From a checkpoint of a small transformer trained on Wikipedia.
Size: MLP 384 GELU, vocabulary 810, 1.56M parameters.
Architecture: LayerNorm before each block, rotary positions, tied embeddings, attention and MLP in parallel.
Training: a variant of SOAP for these matrices, 142M tokens.
Each number is 128 + 32 x the weight over the matrix's rms, rounded and kept within 0 to 255. Layers, rows and columns count from 0. Numbers have three digits each.

# down: layer 5 MLP down (transposed), 384x96, rms 0.331, rows 258-326, columns 0-95
# up: layer 5 MLP up, 384x96, rms 0.339, rows 259-327, columns 0-95
down258:063095063171187126171137091121162123162068101140107108137114128152143155139165133119091139122104133159151114151179126148107149062120144153097105160103094126087107184125097158124094149118141133120130118127125168119118099096110134090139132080193119069157107119129156122148112110116163145128
up259:148140166126147136154101092147179111064100131186136139135136169128194119085106109133088151113121159101146127104067130163136100081062089132169161093113132156155107146076118105095121064098132132086146139086071132123146177107110120160116098114098181155092120100051134156119114152086114121224
down259:186138108154142124115155123091109137118113097129183098168097085156155107128074170122126152082061111141117136122140124090124050164110102157119188146122140122070159186169166183065119111103184208073112154117129117170153125207123181160143143102108145143095154081145114154136070079145167092138
up260:082179075143111115172173146133113120187112140133139110154135075127078208156118092136156180192128102145139180097118106144147069142139187090089116048120064154109132074130127095192090112167122102172160080144090178095143151142076135089142140109142111131148127149148090076105160087147161146157
down260:134143163092124153138109160156128112132101188163132089193120153132108091145187116092049138165138106100164092105103081170207153150154071134121130158128143188149165121115118170042112108103143196115114161110179135151195105152138143133150105070131078123128117144144084076066047113058157096156
up261:137065159148141087131117127163136148179141139098111109118160105096123148120077151120181131120132086172136156140113089075160132175117097137172099127102134135161083150133172093141125103140151128128129158146159152113200063149142113155132127097082127118069155108150167099189068135089096165164
down261:109159074074156113113108114137111145132117138149143072100069156121110116150096130144136111124145152148127140126123134171092088092128107149098172148147098086146136165131164170126105138144184102095107151151137109132135133094110142063171173159099202128160109113120137120031170100189126161125
up262:153173175100080105132142069101098119084193182122145113142167091127159068099134096180132108105113152107052135151142136115155084154095154099132150139161132148114097093117133101131105108128081185107128109147177185099130134150116124154151204039151095107070148160122134117148190177147177084075
down262:099105106233155143132117052090168154124142177166151146063187177130129123146095189102064165130095171136135119119152121171118133122165121183124140177178131147085113125127126133064128137108151149143099105092136128215127126146142136082098117106225139140139123065213167145121135141065120137142
up263:094171120117107077103132143080057155159117126159096081111121107141118158113079111139127182137114102110170192072186066111152142105085131170122090154054128123118132138152165169161187076124102127152160197143100102096132155181114163120143113132135175145165156140122106116129161135091129117154
down263:134095131165123167132133104135150104064118077152100096104086154097087159100170125101124116168188121169107152104128151120130158105132131131127128154095118061098109074157099092137134086100079165143082084140107126131130162086103143139173108080195123096147227123140099115149146198086144122158
up264:047159155155113095130109127147204142120134113112100136137154129121093155068103177143145091129163135120119167187140113173150157110174128148160151095172123102102128113119129062149111126153097159081110091178187077205139166157082114174124087104111172141110118107120075129157154152113132139130
down264:161095143127125111102149148123076079143120111125111118126116101136162124136144072145138139105121148109148096119130087160102120117085127134114121132136108113156154134140162168080155113133137105185116119111054135141133146096147078108134185115183136097103140112138132079108116164087174168180
up265:145142107128121176129152066118114099119126138168118148099129104115090150119094118147086096102111210127116142171079122179121113138158149105123123146125159139102139160124138077108087135154197152108107069128132141134132145140199158102138124154095112116128105095086130146132119099170102161145
down265:083121164175103148160118118128218142136114131111154102083148129110138135147154101119166186159095106141133076098145103147158156121144046155131139138136151177122140142142131083109118131104111130131106177143089134144123109091099102124115138125173114161142126133145172091138143142116123128138
up266:137120122128121172138080144117090089105214135144063084064140125103097090100102146094167085122194091084074119152169119159116134122136131178201197146121162197122139130149134113142131085115122152114205136123161150090142131148121147114132124134124110081113134117093132098141129043180110165152
down266:085110096106107136141155087119141125170124159141086093086199111091099096152120093102129125160174084162173152104087136124123059111132164122148143110075128134231145109101054138082126096092122092128186114120138094083162161094122150158148118147132114147119084179032123111089097143190164110139
up267:154192124123146118143122120136129101159160151131143127123094129120139079171096134108140127119152162137099150174059154154091144119134068113140129100077120084110088106102113137113118074204133125100115079168146101104123167129138137090131109136129115112120180076102117103111077183121139084123
down267:091056166134105130178117125130169062092127199133098091098119143141124120127150109148151060112150082137132070114091182122114114110149167145110138130129114103168091091135159101137116138065158136124149134092141154114149143187103121094099125104102119075111163216125149165136165124091092140178
up268:127140171134117162123125072190112110147128081169165152178125116164132166111117121093116088147113143149098161142058068114108114181148115151132132121049170149154145152118120083110150054118128114133117131180137152111116083106130104101140126151079150178079150136069165131124088134136116158107
down268:138137128128153106107140183091094136138141127111075097136113138094124143150111099178132133128125099130133075164121148140144105140139143158089102128130070118099132119132135178128101105162129110147127094137111118173099173149123138106069107104178184107119136089143126096118135126112161153154
up269:163088158081127109185123131177118116175114131116142122132166100149152109046108185145153159134171133095189145163088108087150086196129143134126158110083160109122095099139143113182089167068117112101139099170124126096099089079107076113126062066117175114141106127135157174138102125091075092131
down269:124123163124127147120186160118132150111102097147136159147112088134146105169083137139113104121078114110106156152078100107076127144138097140198067130138102064120137136127061091137108132205133080119135050119127112154179078160123118161130182178136083159115156025065120091122164150082135150112
up270:077164122101133112154115147143138147065129123184196130121144099080119068130145146106153130160084090151118128131142132080155078129144163157098142138076103151115163170129176099126135155193118137070140170207116116085061155115118129102196103154091092135144113107150143131113086066130121128119
down270:161202133143121173106096162144124129110088136108118145117118128135115152102141091118105148122139126112107116104151150129195139161097063178172142079162190171157152085126097126090139137129183155190112087110150164125229135203149136143132176139167128081108186106144152110139146117090158152118
up271:122108136173102080124112153120132176075176014146122135149102117072191098128120144136092076154143130127102088142081096114090159179158137093134163063157177087163089124113180163133083160120132164138133116166128125146091111140115117109135078157137122072149133124158099174127145114098114167155
down271:105171209093162111131175176119128102157064095080155139088133125131118144137073138108148165157133118163130118097085111111157111094081178149142116113123136139126099089151164110116174148142137132096102069105088102095153151109189123125117135129124076068094129163130144147158152145193090142109
up272:129105151108135155120138185168130137153102137128176110104113099137146147110170162123108151132160116125063117114079118102121118093048141097160100081156143160063114114138163126130078149151111125149123133098073143153120114125133097144160140193112058146059143057118125152112134161064127124154
down272:145145162153091084162089134160084114121192128098195131154112152111175138135107116146123122127068138137092080157130121113037117119136143065145134124103140107172156173097143121130151109178114135106127087127050133131100174088151124155100079120129068069065129097082135113163125196139152155063
up273:159145127095110100137109128102071140086069059142128122176140127118092142164078142131127130128052175091139168171138147161207126190118154128138073151150107096085134088188112104119119190123139089160102156126155125079187132199122203118139127107104138088183159156101120113137134058156063152163
down273:169129132057111160126076133202151108136125202165154087095183134149111154211127130175124125128126134151146133146115106128062085067119098099147142166102127144097135128129069088170157137130107193079141136150153135112182079151055108110178192097099130164084107177190091087181171088119163114142
up274:148118096151090059127098098181110149128087175172166181095112149168156115135163173113137072105114087148152147147198128065103149160088095126076083159047097106077135090110144100131137128124162099097168124127185085124110184107151115106093130117144104128088144103109125126181104093149179156151
down274:075120144110155125076093133146200104161110099102115124127173108118195104106157179107170148073129131107122146117124100113096159142099034069147135080048111141165146097162102174107119126071140143095150122137115169172147104072089119102133099151069128112108197111146039138111113063168167143105
up275:185109133106065158111100098153114109116163147090125093082128054131152126180175121086132121143095201134111123088204091151100171105120177107131191113154133145132108160139137102151067157106084093150109124107093148156160132148153144076149194115142107172092075153157082178124139145134105157157
down275:121146088091080152127168092130097117164141115175060181173128151141128118137079135094130153121186116142158147086090137075141113207126137147121105113146170137139100095104172152147136140131110093144153174118109109149066166107151152105095052132105118122135155105148118095075189157083015099191
up276:166100106115151078109094141131190159102120106162138113166058112090114105086113089064139128187151138129119129062061185130136099148110076096052114164154152096097123079088123075121128136097110153109122115114178101156141174085076159173146100147131172069136116095142172136124128078125146139222
down276:101136133095189164136125139113168113078163164091129181164144047123134179122186111126133095117094106126079119125105123095103135078139178121073188168144145084105045093181139128113089111139142157151152121102111162135078094072077118135166102104181122138176125136106105242137134175134098167089
up277:190083126167128158141102136130154123143153198161102084116087086085123081148105125139114081183163175112108113108071175136119129145122099157139125168125168151134149135094101155127126117144075065128124135249089201143087092088117087117081209128099097097159072136120128163077073117160121143141
down277:152199185147097101124188082197118123119130126120097103124188121172113166122123136129106098140160173146126185085166164183127156147097068122105106129203141163197187119135164165126158098094120122130103167102029132141197186127073126189172150092130128141154115170129033097094112157159145161126
up278:105137175092070125172106086151189125139110091154151127130106161143110064153128120121178182171132097133094092109163130144141154072108189102100167115171087108127167142093122148108086125153126169195155182139134127136137147172116080053183051089156123117134098148100126091144178124130145161132
down278:146153139130176111099137128132071073093150127115151134142160104119206130112126146124105094115104159105136099150086078107090107152126112151164138134191131124175138167140103101132161112097104165110136135112133176167139084092171104204103151150123133131098075105121138170100111103153109123105
up279:107138157150157092097121119143165138096119117153083095113119123165141080159101133114055140075130141105157133160105120149133139089094168116146188087117111149094114144084102106119142096120164136193103120138068129129189123067163101160150176151151168131071155093133149174105161143149122151160
down279:144104156166103131164146116087174144048179133108184104128116130151119147078064096123208074134103115137153142104142119136136124157116107118146116126150178106129145146135150113132085076103078134150166103131081159178136120112067130133160136101115126103170076140113114157090195163082155151071
up280:146208145155147160154115099112103134118144082088092082103132170127112144105157137164172168151157116163129123157138165156110118190178116127113119115139103129144129083102172063134103131142086073124189055118121178174126185156089132121162133132180138131096136082104139142134106164106105134095
down280:112122133101117102150131102233178115077152159176112097208127175125110146146127139153071148153172090112158099118153106120204126162161136132122111200105106072184148165111113157155106181140156137158094183150096186124105121104192118125158050179093147048119097121105125134073094112107111113121
up281:070118092120087083139089139128184085137157019129125060152116153157106118101115180099121147131189100124105125103125133129125149100106116149150084136111139109164110131115210130154113169153107150164085089142090167132110140166176154199132107149075090141107107117165089099120157099097095140169
down281:148142112046143123037123075142126129121100103112142128107038097133143166140159170066150118115112143193151126130129131126154135130108213127123125153168084101114103148095115100115144093158186207099073131136143062146124100154087151168107068125157122202099099176139101197097081143119152122181
up282:150100196172125158122126187087164100132118144130141099096111141081114120139109121114139110121210140195066144139073118092187121164109119144066133112156095053124055125174132121147168161149141113125101137101097126098097120158135100154142145130146107142139167125120138143124141106173174136114
down282:101054158089175143131149097104143127116154087129087151137131082130098094154168198132080097161131074164143179076068080149189126154167199115106151135052150139122161166121145113083123133134154114136076131192147121118133117169156135136138117115116096144149104125095077115173079132135141152139
up283:209079128073163118157114130191120100113109136136188144094135073094131087138126165076131145109113130161136124059134084168067202121098209120127129118098111121118129181107145090115103149138169089099074115126069056084095164132184106113075107119122129169156153141122171176149136119177166216119
down283:063114137111130158122176102191089137162138121079068120139152132208132128158119087082142072180133167166178073105100154139170122077110161114122110164160124050173148120140164136181115119086131135145021111126128140173133109077149118154107142120074146102185102151110085164123112129163215056099
up284:176113152113165143155112124143115176164132095144178124140135145133162074173192120129161098080126156094156120132173172152134130130101143134137118097173100128151126074127116151103119076139099074172077127160143213156117154107119100105154130176127098092161101143123044116125119123156130093120
down284:074133112110099135121167181074108113159161102173088138109100136116121142109074117126186147123130113163147139138137081146103098151114108140125165188105163075069099133174136160150148101145122098121133045101119108135120133100124082107105147106156141169092102095156140168175100119120165148110
up285:168094086136117077111177176133139144121158145148145099089113103153150136150137124131122054207105155167141066120136115150125141083128124070139124085111113104136113154124157211094172056075133138216110130099102146080131149115141090179116122184116073201168134142178115101127095133134174185086
down285:103109134109147139182130115120141083143151107107098125127174133026104159103156165149152108101077111091089188112125124077137127131095118088144119176114185154134129145126125062107121154175069127149191120212090139066109143112116139114161106113135080059132177132088121147172176088130133125141
up286:106113119202115122069138147122100125149147112113125075102103126133041115102057141166136144129096126187126136174154142119103086108122134122150181153137129126132123105112167166141075173104156080194162089168114122100140121160101075159054128088090107078121120082153127119169216105128139166153
down286:150122078169119183127169127165119151096183118141184100142097095117183134230127092118098151084097153133120081108203142146140132122109120123122088136141117123168144111108102062115130117159068158087117173178172139148132130144096108116107110184178112132080110171099120120083122158082163096086
up287:111124091145137125173157108139110151144072158115138056136197156116135085105158110138154138126087149123141150136159120112108127072140153165099138170136116153133205130192107074113077177167082094198112157133123135167183140120092107112168214136108117114136049120088122070160078129147069159075
down287:144049089056126119158162154102144150117158154101142163197082134178085100134130133117157096123176070178052094172128129155129190195171078167061148089138135122133102119172132193081110127174191120128140158107110114121082173123104162088147093173103081135123168170102137199120093166125137164183
up288:101118114113136139122095117127079145101091141123184116044115126126131066122102124144139117093180120162117160119131160121158157138155139119135131116145149162165116123145139104192090142092123128092102096106142151115168131169111061145095185076143117144118228162115056166090158139080102072144
down288:110163159099166105092154107153149127139145166130076115096137092168104139132091074087179146114030116143158075142189162133082103094100120121074106119092099071126147101117092129093147124163125180163100162129123153166148122174132142134123112134156086161186104072193134126144079095106107085150
up289:135109111146120120134119113142134180093119127098137131106109134145098123117072081126093130092189146146144127148134109187122092070150065070152127111123082110110182110148194159176114155080178101109097097135121098129148149150118128113164127134100137112118132123141070115168150157174109114140
down289:120152159158166192115110114170131110138090135123127152161150108124127138118152109132089107156086135129120082123124168147136108096117151088157145079131190160138157188119128124105081120128077103126089107100113131105104135073185109104107179120129131110144106121193093163119101101100083144135
up290:109180135078119059148130194117161163107175152144125173141107125167082131070086109102094167123124166131157091132055083158141127081182144141163121087079143119179113094153160130138098171108149136191133099113128094104130125058131119140114164142143123081164182099148135148120136119106122141153
down290:105178136119164206130147143074128130135134136085136139178115169133101105185141121102127156127067187140145158175152129165101116198117148167125161149177113107172148108184100107120094071176125125089141131051131119145178068173108164134143108074156111125110168169127155131162122098126137159154
up291:111180105128131112124116126139122110134147106138082131150137141098179134163171125077100103097116115146162091155121134087095149119131165087080103156108115178151117108183209108141183119142140122125148114151133107107110119174138109117113166171134116157125174112125095116151142152121120152117
down291:144064169128108122108156154102084143112143094118116129133115100161079134101062112169163180135136121095119169142142121133120090173111095171119135144159197131102179125123089112105093182140090128154137145124126105159123116129113107119105118168111117183111124175122121171104121111133101170146
up292:149165118109152081092151094121083112064137081133140093089179114129141079094124131177126170179141138174142169082149143140080122066102150154155124172096105141106156104086146159088188135176062138152091130155116110116149059149104188128149130099131144103112149115178103138149118212142117110153
down292:129134114123176139047132085148109125111114099091082128096170118100146174120128141116145192166043115113114107126064066118113094174172148165080157137097138113092206171121153153092136130175107122137144138158150183125131121160132146162118186149118129135134123096161108172113128102158106119159
up293:120181098137109106135053162150189101141133135111124097121144082147107160044116103098169146150077141144146171136141106104132145158130087122099087094122169139151165140071203155091063156139130146128128188140109122114124152166074104115145157153145159180112163149091104143141118121127126060140
down293:169083135105164139172147132122094136105100100143113112080098131055155090185137110158131155115065131141110124107093154081175145118127169142084127138140070121116062112127106152114138159107085134117172089098131124126103129097100158150074119113076089141174147092111087130097151157099111131117
up294:151098142141120077176140139130159141084084100136171177140123106121075121192128104160151112136128157127091125154167094126132060130063145124164102123126076153125090076186139174144162112110122140098085164077167143149121130162181131126143168078139149167121139124063110157121145121121143140205
down294:059100123124126137149138056118112112170099116119133201175138159159112132100123183157088109090141166152105168131127129146155136134125149117112152118147177175072117165212143100145151140078098128084123137148133125078125134166105090069117123100139173116085172128135097149097120133105139165150
up295:095115120154106104156128097077143053129083118147167173110136112132148089125174135117109151161132147101090141145115127131176146118101124061168199101163126128092083150082161083194109107141191130136140102130159143141087137057095170165116087051162109116128148128173163137143174156133119137188
down295:126163056179141147094131133119152125101193113153149136092133100138160145191013164156136092100124154131117124128120110113163168126147147161103129209141148104200166083147156171104102092157050149130090092069155103132144138130091149119153157125154098113055117123093136143118110153122084110127
up296:118109170059100213073127133113079110056158116146089139153112153140140124160135129075136134143174184102149116137153172145135109098158099127150162087123159099172107116147141140105109081151102099168139155114136116090197108109103109190152128119068126145146112086122119178147091139112084109137
down296:170142175165091068124143170093089114113164128099221123117178113167110118154115127171143132152164149127124089122076101150121089155116143143181112163197148204131151125148131108124107130091170144140154087124125116151138123113139183128131095136126159128078155186109169129167162115115168173118
up297:094178135153210068127094138101078204159162116165188063096157108142173087189151088183128095137096117168130089153178110106143139140179116154107185137102108156173136148085121112137126115158085145149179129141117148124080125115084126136187071114123167136109122148145063122123101125108131143143
down297:091154105080121132203150111137108147088129147106063156128113130091090128156094102195170124105116123158138165094137189149150162126122143077148122125089131140086164143141115129115129115089117171155135068086119137124096137047071106089121117095121114154158131103078080150146153133157102069106
up298:105155075106161167115149094131174158136169140118135023148124160176108107149164052172109064114158150098102150115109149137076119131177173071137109150092134067109104112121087115130122124149152178145116148171143120100103075122140092137092081134168048170111074097146083131130081137193115145161
down298:164101215157166115100160167157122137117176099123124106100199141102091099151044103174160162162104167119150068131151143096155127136195085118123150141180127062149140101157090169133142214097116139133085064153096136162062137170124108131124098121058100132103117130145135115052157150137174123112
up299:093079114127158142111163121095160178135139154183136089106121122057172115151082133098120089104087138199111109166117124141120128057122134155142149062170160172109107164089145062154143104129096162140048141110123119073101143094166072146146196136076173101164132080161172130145162132086152173101
down299:118126103055089137147121159180084073103094112184105124135138077161115122166064131121165086110134138185131121097157166103145088156115128140150139096123113190178185113169134130145131151065074150160201089148053143109090129164107119117107132175136128138102155114175110089126060177178046186132
up300:110113102088161105090107166135184182149134085093151129164108064070150138101172113088156126070182138145197131081083110175115142159131077154144142148081099148112085173124152122124155114145150079117098145114180062115111115157170166140154120162073117072103145109076120135132106149156115171112
down300:138135132068146154119128123130146153119110125125146123109090208186102136118115196081133122116108087084111129098145090122182098135081183117098130111130087197156107137090094076129147104189094114143093094121131160176127096096094110148133093089132122106096118148147116111121134053089083109170
up301:133131115180162154131134102132064150129083134113087094081170134162090171125078035173139128135167141146124112170143183169191081206160122135087114128110093148123184103155162085144135095100123136116095186182182173076164112150124119122117144096156084117126156117118115150081100100128131164112
down301:141128110108092061099070203143123124129148127161094111159108140132160111146129145122125148163133117114123112102153105107184128144149129152173115188209122151085149141153088133126213147181145148109162129090095105085128153110158074091125136151100132165143158148092206167137145125101137127144
up302:140084062133093111119129155126089078075113139110104157027149136185089056101136094108121144047190118155153164117134120133149170164124144130154192129138155119084148104126165161152088111122140113130123176152119125107148137130160138118119111122112144096175130158122099141172132165066138160142
down302:083087127134129161095122158150100145109120109131147120148145132135195103102084109103119151080159079106124135057127128157107163154128080102090103112105183138079174070042137133140116130100126133119125132155100088129146090129142119049118128229150118192123168061158184127126118094157168123071
up303:096153075158135121169139144127153108138111108147108083146095107134101132141151153154127115111153107144059107116139125125147138136161189078156079138136135181165184169156111115121110116166110102145109089168093120153140122187129118128141117115181073136133160053110098160086056117080130172127
down303:098136123078195134148092112116113111098166150119187137172145121154084150123112166118120138093121120101107103144153094148154077129108150141151130116163103075148137114124088132094158121113128156047085128097130139108124092076133096194082109162071123097111081122103147163079143088103123091105
up304:085117122099119127161155128115057112103073169120195125109135112174109174095135131146142126126139153122140087108165119163095147124107092117125146174151120143127079094094191079157093118137107135083125056154189114094106081128116131073144102119128146135168117127123136147114124119139126117143
down304:076127160130149094083124135156117099088226145148048095127108086136140068116112153113106105128220132138117151139157100122115114117107178178100144119136072137138121143125128193145119147112167055114073136124122100133151161123107146177112126145222138157110169149103126137058134070129107112132
up305:114194110125133164157085145119110148154172146104148140108167103143123079078141113134096139113158098076083119204129117079085140101119152154156165117133131155132138135135123098177160113128105131101109152146160133188150125146148116138105102140097187083087108067133131075127124132208051162092
down305:161102113111119157099112097158156151154071105151131126133153121084127156106128107098081112110129121151129175184078101155123074161086180159157143119121120104126091143123127114077083154150118145156126096104158110146147142088188125177111123110123077120128138146081063168178109081117150113183
up306:130135159151135097096110160104112117140160128156140134050110093141175168155150123144127179147152124179052137163118119134126127072129169151146090098089102097093112146128225152097120139153103137173084187090107141126086175140137080110128107199138165169100165141107127156153076156072131077110
down306:133104143160143092060190162176100146174124135137133117127061066124058169040091130101152111179116119117172141128078134145138106121093169099174142159060083143109103128137196095141161123071164143076104119128205123191109150090170130102139087097096164082130129207123157152133163127132118130091
up307:138136156109183189129203125187188167055138151122088132146138100172128068176160144118094174138123094157130086073094117171172125073122082170094105097116169142126131140131107140138114168172154108101113134154182103120118094156159078122069111092163154163129145122146147163072118118080081126090
down307:117077140130101148157192077102089135138176066069120113102132065058069163121154112183146113131201132132121114096030133185148150203181166105138117098025137157120125140127163120138143134127140126109115112158149057049105113150128171139147047154123074097087126169170117133153125105190164213167
up308:136140188128206135118124140192112127082159146149130126080151071107179209133172149115104114094098181164120153103141081180146141069144082126081105153142153156140099107093096050127149117139102147148170073121113132114142083145124094096145129169187166119121186094165137126102083134129181140097
down308:112147189144077082120109173083106093106035098100174166098122102144122130110114073083167137116080072105069076112166148152104129102122163088152173124113100138105136074154139125145179157097123133116129147079171202189151128069119089143094103137091141150127129133136165113169139151081077146093
up309:145116143129120197118152173130162107141080105083113158120093116168089191120163158163165049131117098069118155095096150150149139152100115160170188077119157104132129116138148097149137191123133117104123083123173107174152100137171122149125063156160177108137132165126117061068174159137089143153
down309:166165135115124067097171077153081106141124175101126099153161117082139149195103148127091178135064172155135108112177128146064139101133141093161066092134129146112124130129136116098166087126126125133096170146052134128138164154106095092098171152150100130152070122144126166132089121159123154080
up310:192123103074110115151050124155124121077146152151137105170156146212153115197097124096088110121071127079152105138094113116109161134106080121149113127101133117178125094156146078154150125109148161139137146173095140137115118112117147127183093170110102162107133142115155123135161114156099101160
down310:111113151123143115114153134118157110148132107118164154075092145128135133064204133159108042107083144162158129149115064123136073059105174174107162186174150186142126129086095192134082125139151154137097152112160103128122104131099117179110119075108165124149107122179095089107102151078173144130
up311:177152147132084103165124090117121150123104128155151179164124125157131162178106103125104088103142119116080177098074182155100117109145116163152163089150147151161161127106118120101192067118085145153181087212160161139150159129004137077120100112104128176062126137162098141114127147136116075112
down311:107130143128151158144156147162092099138125152153121069109132129086133152102157118087138158064120065104148045147138063123159161169117140142105094164145104101151129162203162128126122150140114123136166155036127122131105086130119105144174144139108151180124154125123130141098124112187137099148
up312:137136214170164122170117126146089130137100145137169198164133138147172112080115120177132089186096167087125161086146126161140109130134154115118133167105128103185152091140100100076082150070158087138172129080137099109090147108144112154153094080138136133159182103132149106125126133126128149193
down312:105153111099084155104152157126114137141162133134045057127075144144062120133121126133189171155175113152172114109093129108123135195104142166093099174148136147162173131186134170156179151207171152108094202165147187123140152163117151171116130146078133100088141169147184134157106128126145121095
up313:136091204137084129135091112096092097098146096170154097205080118135132133156141096176150118143090127185113186078128116135167206171166170117186114092091051169162116097133130119066118115171171155115095121145167106145130159161120166141173105106113112133122088133124166136142102146116145164119
down313:156135151154185159110109103111143134156128136099102103094173123137143159091172206127090101109192108126098115133136194132093098090130139144110136154170177125185106197108103136191137146117129152039128110077164138138199116101119096101127160111170140094120086116137114122170146083098129080171
up314:164101095202114175179092108189120167132075116148129120137159120082086123140142078150146143160085099114142152086121145126188112146135110119154076135114132160149097112119221095149131098129114131137071145098159170103170087158156136084174137140097137101128044148175129141189140057143126147124
down314:157158131112129117088100120132112098109075135170128100138126164167163122115125122180100123135117166138121101135167112213087088081112157122150147130147114097056171124095143077109149140121129094083182141203062053131147053161084082136080107129128131085094123160123150184141151140139134155164
up315:141084100091145132123150147166100166111104134167068162170148123120101057070146152179171161158125108114097192106101146141080140110145097116125095064125101136132161134134099125132083142170135121125108093146125171119167105150107158083084165130118113088111124130123063136075123153143124132143
down315:160135066124115142153199034073180098094168058120137123139182153138108142106135107136145173102158111146181078146134130170168101151120123147124105158091110108138107111190094140092098134096132092158163144096130164134085122116137084135080114145142152129111139144128142167140120131118111107118
up316:145121105158161139075140094077083161074167129136160173069122096169141113124069179135154092094134170096162136095142172161078191139133162152144145096118181147139108131130203143112130127139137098165108192139123118115115180152113100149100104110109126122130206147133106133124141160077130073173
down316:096120088191166101106167123082092123167133108133147145042151104137158147168147145123109123126097091167113127141180105123115176139093080081115122068054110136107188127173079159121180151155138143106178142101127088092162101127106166157123123138116082114086111151130147089083127142159161110184
up317:086146122114102111126109137201169099083085116124137178147156110086171114141167145149136177118127139174142162134153084135087163176071114135187109124052144127054103130125196169132112132141136119108123113106154111146178115128125164180099127180145120099154111112139150073130153150182090140116
down317:137158096151099136100080100143199155069138089096131150147050126148119117137123085132096119128067172041160134052130113138080146147155093102149151124170113124168079103149126106129219050132130137065182142112105135087117105135114122137105115140177151112144147160102031077095167147129166138127
up318:111135092204121115126157133111111083092124122145145114123118136106161123146159067082159118154112136188146074121073136127105142081156126109080181079130159113076136122148140118155140126179061145102128149120214111127146097213157109150142065076109133150147104169119065091151147095146124169082
down318:175076119069097156130068121122125170123186176102085100131150121195155156155176132159083109135125187105154113113127139142178143169079153113102133185127155079127181108124108125070151120131181108116125122170111131170080126074133122135199165140208156098095149123115152188127122126129114035145
up319:155146187131135059093215168166089104105136121086102110093163124101103066118150137154168116105109145126081152098100144165163056151103126114117133118142135156222122136161151109113190132124128077144142122155053124129152133142147148109119095142156222173156146141082099119135069076109120070089
down319:115148134142147090088156109141112054156123201149147130115153086147126108125082133132158127137118174145085141110169136162137120135154082118115165078136142109159131132143125118169148134092145075135081127152110140109126164165080140100187142121167092151145125178182051044167097126174162131088
up320:099140159172096205142101085130144163128160151111145113109141085089071146153159150152097139133051163170090172097126073153112196198063095123152122122136119081122065147091121117169127135160108134155129080129148133159150108143140127142113094088173160188149092161144093106091137192141161094122
down320:142138133107128191083096207085143125205177127081101131089184095175068128171163107145130113121152080131157148165092202119160206163167144050132131135130140115110100152093167161120158125127134154111134135081132175119127133121126140118117152105087030122139131139131146117190076177133100127115
up321:081140174127145152125133060143157094162152139111117122111195098152138122181110129076096085186161160171066168149127124118161135129154098128105155141177106097156110088096140122139093069137118111134171103118156132156183149146114049143132095188129148131138088079149059150072134113121158105168
down321:157154126090162147113100115179098169127082145096141148150129118110096151099121206107143178109147094141134122068128114152122165095120162111160121123102156132161070137115122124136097149185140171156113136129123073172088156101160155180127114121161129113113058134125123147224119142140124118114
up322:090180093201149123048046083150065177120169144152125073110096197100102134117129129112123086161194114138116159145085180112104170117149095135149131069151136151156155097060136084087131126168107114128127115142180168114089109174201093182081049093127143134118159170138107126091164102074105182167
down322:129129113126096107128167159141102152087147109168064082141136110104129128225181078153059160124185160121201104096092133118140120104094174137144111162134060141140124121212115083156060080116095121106079085097113142152136178083125150108181223130085135141105092060202162098126114130181086091152
up323:118130064149085098108149152133138137124178145174120167085140150135234065118156105133114145083118154130072078105145143153082122118084085180101187074097123175139114139159125078143126078104113144125131132100136189166112122186129127107126123163073169142104146170153113135121128181173124172133
down323:139090134105099102124133065140109157158129114127132112143150112151059097119100106135104103151145090049146144173140086123110112170166151086124126161121085117151152122166149186131124130074134115114084080145147112094076071104111107132099128101125105099158158119108197110126158095063166115113
up324:189156112118128098164157132144139139094121128046098146149134091169118148143169156140186159124113142107129158126155126141185052138140119131132038132135148123109120144123113123161090098083144068137104156136143151123138104156072125145105159127105102162067094162162160099175130143135109124141
down324:143081120161066088075099122125122118138135156110122120147115151088121116150133148155063142125131161114102160164094152120156172169163134141112193149118102149153140145132115080124120133155166188130089151126137135108091141115137115158086118094172146162166181154123116126145093142127164150129
up325:071130103109134179134151134132103132131131148093153148126128092156093099115094175181121169112170121146077135110109154146132142141173125158156091089146153165176111163118190168077100118118092112139156100130161047128166125107102088102121115098180120137165164051153095121126082184106128156150
down325:151124136156134096137088147119117099098158108109140111107119189147162156155091071113146118172053113117141093104104101131144154138052144132107190106117120164175109121141095116168142135137151140119077102065123177105086127136143148185125084142135145115133161177113128111139163057108138118097
up326:095080142093146085127138144116123129115099161119149113106150100189144126122175109193175142114092110165136120148108132124171156102140161134102088175128124171129152103086098148131077164118179128135221130142152114098126116159177140115077124135144124069134140111117090098136133089069124162108
down326:154181133088088135132146187158158136144133130101161125136120076085145128101099159140096144113084103105125136126117084145153088136094108142141110129172096129124071116176164161114110135090138163130113154164171111158130140173111159165174094147094138136111116144201140206153096173138125081190
up327:112144152119178160118058080124166125112163091139153147126178125080106164135169152126116213172119129129145152160159114141139142154103130128101108137103105104205122114137169133174067101104123141144085163194129183142116119099123098134117137146075139127094128144166083103099126140080083173087